{
  "num_hidden_layers": 8,
  "num_attention_heads": 5,
  "head_dim": 64,
  "norm_place": "pre",
  "qk_norm": true,
  "parallel_block": false,
  "init_std_qkv": 0.0322,
  "learning_rate": 0.00338,
  "beta1": 0.95,
  "beta2": 0.95,
  "warmup_steps": 80,
  "decay_fraction": 0.834,
  "final_lr_fraction": 0.05
}
Each number is 500 + 50 x the weight over the matrix's rms, rounded and kept within 0 to 999. Layers, rows and columns count from 0. Numbers have three digits each.

# layer 2 attention query, 320x320, rms 0.0665, rows 0-40, columns 0-79
456459612541457537458504618555418507497486525436571544533508524536460463566435497561613508512586353418490474517561494559545431414476576555497501519474555541564527535508419582564541593521445451495470556541429455487582448509570491447517531553
590460454529484543559461497507598487484619531536432543481457551487520412439479480546461446545463450529465486443421537472406534572457488504558435518498468466452481526528495454574483460502493580470513540547499545506474436437523595469444589508
487477458502530605432511552493489629412467482601524547492578485522617542477457441403600508525524541355605394501552479571541450520477446432499475622362486588528471628495510563609563441388461473493574443547565398610471497434527471436541495467
525481424568492523509534520499561531497458519588517539519504501545518528489430407510539463506542489493626450399522501470542531558428507558553480583403522494476436565550501517513478459438454474458517465531495398539540418541544560445428546522
479497512472518552564474609529476476543485471531577536484445534455465490437435470592534461574535534443562372497520590416512515493502559490541542516493603570495516467502537568546544452561554498527475508508537445481572570621493524494514483468
492511639533452461552496556542531473509476572425570595473570452515491478551494599439519588485443459391561505462562401475479457456519596522524516365529542485625449568564423441531498521518480458503494602573463548476404515638515398512535484546
491503488500462465481430452512576427466547519392411488551521493410543498489543507522518417476506509501409484502476469588508460477509518480435450539537383543505530481566488512502448676496451575538550480362544420600445446418516523581465495499
492482497485507496522517507475525531541485525427453414487534549556561539543519466464521496478473513491488520552428432488458455430491513539500519464547450480590498464445489482520472540481547489521568491487472557512522478456506456599515430545
540463462464558478478470485518496544471524508416365464483432491494484522531608465461559502450498491463546564525466472480425539470497432568554478508528435527478517524478513493446511527502495571520523500462465489494506578443470499514479485498
490494461496502401475563494536494445440406548434506521446535488415516520486538523548520506502499530481503505465496490551589530427513442518437488488522492507529585504522509470479484545427504536537502523482556440507481467531527417512490400586
512489511539480538407506412521587451482518513504511523487448505563508478530426587424474521514560510454575532544443531562471508558569489470546529586480423510475483549612517547590551470443450426502576548528598542442498430555598442421436382495
570492472576501467492527491533504496499540508446461503418616522444528506376559448526588500519476518518515526508466520540480470543492465505441462599525465525532521497489502516496434484486502561472470480426531415491466437464548528454460490544
498564577439517517523634508590531541587492504522532559494448548551498527477429480588541524491484559568515489533538614432548491411493542492437531452542610500446530471462488556487566415501436397481446577476445530412552496426487525459452525547
559463424572454494469450440480473491548477519580463419517562497536436498481558504477551513369504416489461457453411488523550465495598534551506497626533455425573488524516488494549444517580602532535468535504492506531568507599494340553487550527
478577388435460547593472492606548544430532602510603492563510470483517487631451504512511469571458534476452450538574524547520566531529516603507498524524428358503490558448507471553586511497520506640474597505524495557535441550506454494416503462
569528484491537476380511518445489473473471516525506477408433563541492518491491516488399466532464517519578556492485444491513483482551517463590446465450576450463560507392475424474369412424479526503562568485510533515411633552441492545528494452
542495450553486527458420455458521565531448505456531511488493489504458477536416504428444488472496538406522574528436533415518491579585528525497417476575382449527561453499541531455514466517531487491577588496501532410520542517477567534531472499
539506471497494456416537534435550473560487488498489480441350486586508500508556609440431474474523459437506534457457440498505450510526503488531442416436561520522476522455548372455428506414500520443567506509465562513456533499506492545537508513
461442526433414454446523541474439479462468552408617462492547459449585564490494429566454528511468407480371477585539505512452487504528498452486455485514422467468411562484571458526498521635483513537587472583543474541495394503334402467495524509
447436583524478563537419477545491531426475494630495538590515471540486498484437518489481549477508475481494530517531583549509567573445519520490551543549372480569549577628507567554538507481497542487493469538561481563584453480549592423424519556
594520490490531541530628498506480573515556592547500422460533478529530457424511527519540462423453552613606564557420505389469529422460560482536473496567643526463447431537533400469497399457441508528486444532449592501535575512435486457576485538
469512528568482498475526486459432487504491526464542601500465511491545608497418590492503498525528447493626517511416477541481438505464525549597527449534570515437501578489561530570539495402450519554455463594526456487367477488421488366481425498
563512595511480599470482536550414525492536468487580402474612446425519477545484448448497474462486475486508605516510488508418430542506520578452465578581419478567489624569537510479582451529523569518506551587466545474475510575446631388513478518
483591509510423449544551482514581488576471573490520478537543501558544434476526424522456442423441456492495562570463515460479385547533497423510416548554513571475441524474555447494471525477578422438450477564490518519525551552360399553510432491
548386519534589487386492417450478468502438483557518528486497516526453536471428460486494521551485474599493509459456426569542481447531543513481582594448510447616517577441392451517479477487542514470568376428553433555522494451510561555506556464
441361407557491577536471472528595487480477455388384421507519520391522493507477516600520465460530489524426435554511548473436367503462542527474494547550475500580451443503550588519505564584534495502510419433498553507526365544460461519486521461
602463552493444536528539504570526586432554458541596501553497520526451496547474488573437543565553505479507502496572577523607556584533633583516559435469498462544450457434453589561586471515513527565543483509514349428548520519541580483450502534
531483546521472579471548464515522409492442533503475500410569438446496501503445448485556472470464525584513553508523469488407476499450489513463508565502392454555496547604503519487482551535515604522517538443365517518538482485481592412485484578
489474541522501467600556572489524562460524512469387513511508490512504432428446448557515443484485524571513499571466449491440401456503559513513483517563555584554443526535549450497550468548542548501428491511470448476516491539629510496440515577
447531551428537455496529620572469547367522444536491514475479517494499550555484505524474432538504500536488536505533482487504513500448510550443588481563423484449465543444460507362538461482604573545549529515637559508468431460456489548423455572
547543431487467477398480541402518509593537447434466465416522495511393509371536490487390461534505480444523622597440447443512437427496541536541522426484550561470576417553543498458516534435444393443537491481491530460444558477527554466535492491
515410420585564500499601442536460460460535498403479450559440481516480524512513517457542445501464510395562524423437510468478488432474489581552505576548539640570491472537502485484519601418491482611398486485530504520454426487527489500496382481
393586409502484489561492508569391588510402407471557501569479494494598499379536577432557529501493502490546482504601526558514410546550451462416581465498527510534450480453461521415534542473537492446452471524499431510468568507530506441559514480
506509564519469513529510537471477481588506601444498457447501546539521477524457491492545540574520389400525529516499466518483497461502548607420556570498484426472529475559447537562515490521518528483460518558535483464562493515534507480491528484
513519397496515555598515453475592446543445513503529431544501477476537507449391452450505501500510435543463395543500445526482435451451430470490459572560500471425526319522565511530471545596503526486479502481522413556590581425498621455551460540
513496526456527514547451505498472470577521553451533507505491475423426442521465468466579456573543460489496433553525505500464467462496514543480503526518555525438457483520490546542486479593512504487410454481491463449554548559480498442527523395
476458462473565555492479510507457570481520483494569468586464537555547559591584525453462514485484595466569525558520582496564469589519533518488576446511454490489539529420540448552486512437633464550505508515448426525563561439540507556447461418
430587451459554503522512548467510558481538509523504469466469489549541582425476458505502439554433547435538442531555560515531457505568466443478528579435460516466501527483495511465545465394516444510494533594475553540534494433456594517563493456
505469526519440479536563417540481489556491466555449537539519553438415462535423518520550490474505444501498445480507480526443469533451515410529528552486585497508450524610452484466477533573350483518451455524537437444582511482463456487506528488
578435572497529470522501491551462470526480464459495578480465511556479499477555503519492546460422522515506413466505488490513500509495535465510510556487506523558460547512448492486532544527394540500530465496521486517557501500494554477492499569
516511476550491500523517451528508454417515488441472497473485461488508510397467445545440523453489485530517463456468479524549525498521421456489500520439535480437554491480504507480506468534459556423469593482604502487507515496589438450470511617
# layer 2 attention key, 320x320, rms 0.063, rows 0-39, columns 0-79
468467507522464532498483482509562441546448540531497477509494404529575544520519474449530482453443529562504589486384505524454501534558539455449533525590593489534469506456520462558486501475491538454565473404521571462430478404505451443533497464
512451551416447522528481488449519556531449493574522576401518430454504531505463477452452560577536458466415520556467538462504478487573576522521439432516414507473533453491459495523499469475533498499541579428500581481473469453536528503615554433
587454524497490487581389481519418492506455534506559538511562565524466456563462497489528519375522487528496552484484471413485569407512563518412451532460485368510589562551497462449459438461436545459566539461508545560526495555523440544546556434
550372501547511467552519520503491525392495453500479515450563550422576526529495587509465501508446491520430579544460458476488568477484553507466582528484416495552621496581567444507528541512515482489618643497479540444468495459516550484585459504
515541443488485505518656511590534511484517554445477393560502595397423486456484513484447513478516535455498485456568487436565524486562526537459561411372545487505523484512422460454493492492489488474483566443568499469543477485530447455500464553
552539423533458520508504525564471582512463439499415496505467472543468508500523584487555493460535559512546497466489505434474472462647524538618518529494415483468518497562440514536449441496474532440466512518511481423488509510512446437516490477
510484523464491418440494490540492453519433451594456509454490529497455455467432449490442593451511568486518456484465474508506544541453513451515429522419507526466498485516547491466466428461434473504556464449369464489550454471455485420475471414
520502550494519542454435498506528509500521439564445616458501442554544525493456522594545505564456500585551513562463511505544502501421430488489467591605449518472460563555408577535479486568448474488579556494434421528510436573484469472472431371
556504552554558467495490500513494497491472508532473581510493438598478518505469520454509521537587438539470480553463512487566600514411468489518489562586576532480500591525568523544479480490447462532552503534473448502474450444384463471499454456
578519547558400564492553492558469574527521521607422635531548527487559509493499529517474556428528511503555479539463452436601516519406563493576500529452495525443542531451511398562531474473475485540573548436447442565504462536605495445487487498
561503355460637500412529528302432499609469485433610398484471482465503544602470510490489540471407519559449484526420513443475445458557457459551539517518407479539421547554497497482606540555537524469496514523480583548412488531457456519499543487
487524502476508497511562497532632520536457518597434415552511491390505679450430463553477488492479617411571530537577466466518480540567478510585543526420515558509510537480453421477423576516429411543537495447502558525507478489568563423546501613
413467470435451476587493568508481519508513571512479475507443522531379427488603438620421435574518547455441521515532497417476484494537469460504458463511575462478550438449503513595546492502530511495532499478537466462478453516610473595537659489
507408523574495468466442490563578466471419454546499477501650459453533562465535501479471587416509551603530492444444458476542598403391541527520539559536403413489423596452438570563590529477436546518429441473537402464594432597450402493470380505
518494568432470436516580515508508558481420537455567460477505567451505505509501512481520490417524506505451539505509515428608553487555467465534506507469430466488507493406600449463601434493517512559513488560550533520527481515496469523492480524
482448532443477416519448469565574475396503581420525442464431578558503489402505505434444452451516589536416574554576419501501436425519433464516338487515467508529527369344613439473416388533482504468527425535465478444418525376520485530497542519
465454505519494482457488528487488579481465528512536469472508497493558484517507599420491493427460380465421541453474443518539524491517420428514407438556356481495473516485432564497522517430528478493489549527401448565518568554412445416471441515
543487454462467475471454492467458468489475472402501517461494513488578486424500618485519525421496500590516607552497523500489485454467461538396460452506460526537541422491550412522470399552558512413500542515535471442340547430505558379490561521
511483501567507548444535456476533447454528511560501493560443477532470483456477521414460503527524541545490492454490447395507495418637488503398463444550421433541460448460508473452569503585538491432379447578557511575523514497421535476470459470
572569439583491532490495521509458514447481436472563396508538497468593511656528518578511492543502469559516427474470550507429551525444540570581640483511486517508542539543414560463570579480559483386420514472511520497523556641491486528543544483
502524460521461581617451448523484518571549533460460541527485471469474460447512502491488435441422446425439579527527543540496447461508505524479442557496585400572549446517407460614446431595436548529441499446463503436445497553484446503440507496
562516445463561431455494533382428489492471434514469516546498548562481443518495431471496459509420470645488397461469472532517481576529475544487485494527486572513523460490473466476466386470513556478553444505451510516499520408489567645497500569
496510524570460525521500479487450529451507436449498466515460474525500450447471527463491562532497491521441515508495348529517448566503551501457512527602481481512496533534531444481534503519446452517450409546489560445471607491513538422518466543
399516456555537550531522416535524575547517466486485508503536578533594353460531542468559525482497485493536570478537445508503374422555503564462478490520510429526493602572394432510476532557423498503496446485460559499546387523490522444472496556
552448519450384439551369425512506415480531505485529454450415487513481501401430569528525494561537589482533511515536452531450450499459573434518436501539516478507382425507471537565509477558448452543495381477511478573485643472465547501484535529
492491517532507508535474546438573496553531585614442498564490483468454454484525409478496467562418469468424549464452577411464561528527465491490520534584553549513501462517386514558511530501522482540549477454456427494617469521526541543523594518
454510596470476453470485493567465532436548475422580502533542521442506558559497503515392571484526538588520444452443465458564617548516473439491603468488527507516500457399556527530620456406596445458408488517525539479512523554581543600437527439
416545433470458514427477511604412413517504438475460517430534457504571520568505456508526638527438474445474526533553413539570523536479576532441566468487459478455491599559495605490453544405476578446530543432469459466465534500462513390435432534
453582521563549561444584528430596567640511503459479417486513475436492486484464401559620492608560566461548512495531433523502534523520533474520579445487593622439459498435513561405555468528491399549552601523405439530470556508546520486479489511
527580487622480530461501547469543529543489473580492527535522466510515496557502434555520490592482440412470453499555545520592524402484547479550553499530486516434518469504472520522544617508422573482505578468508580570499480511427546533463507506
518430437429498418496435564481448413427552474458410467496419583436483581533587568420575391555479524528513500489546541538490530615516547467388408517471572478591561482522482492533301343540639463575517493595329484443431551441456483475472426548
604496493455526533505458532395463551536451535510474532469569439518513427576483583509500496506472479419417496518515440548446464501520508533521529515537557492498501559681426508457458477494433498575657515487498434513588419551477531499460421574
518492493576504458522504428629385535470452548452509503618622587414497441546469500459532473445541482402451544392499442391545574448488502503506454514455516420571514606522513410371518498466419562495543559480618519540552467530488451503449321578
480498346538418518607538483481515592466462500505450451528458579469578500537502543510423501533462590482459568504384473471452522517579430497508494565662466498481608484577563444514533531606427462398494519510362590525469477449517520530473583560
523533491391560392466610497478503726491466501408511435476531446373498557544512493441437532514527518478444496512376439388505526471557543543546550546449496490486521574507453531320590466453426496554412554555533571477453499479518524508572533556
428498357409525450499657532551496548427505520440529390516517573423516484492495522478454431450561567469456529490500488437537520499547493532497584453440532453548512548499435437492524474399566466558459503444593501478517479467537539468421480550
520543616426565475470415559529548446560511542492592454498583499487489462466547435560514512545521469583426474502498471513482524485489445423519477488505549519433481482495547477491512489481519488545471471471579542437525512546516513559489552521
554509511390518549472462492548557423617565508483508576507595446453456478527542424480516518577458517508447560565521500413510462517477492546447582521397510498522465535476527519490458487503556528479462450455493512438470469510412438521579517458
488404410497408490505636506467606550469475585465487416621437536463587484507446549463474521461526543434611472487473450497483455389562431466447484472478421547514572438478517469492532492543475546442447538453469487527431451445490495471486540577
461503478503512553592595541486556564492490499481496518568475552471528473464431612534455537484513498462522469501505511437599426406474512476499533472498423545532511392542460514531510429428561458543437512381501505494468571483545438484491502454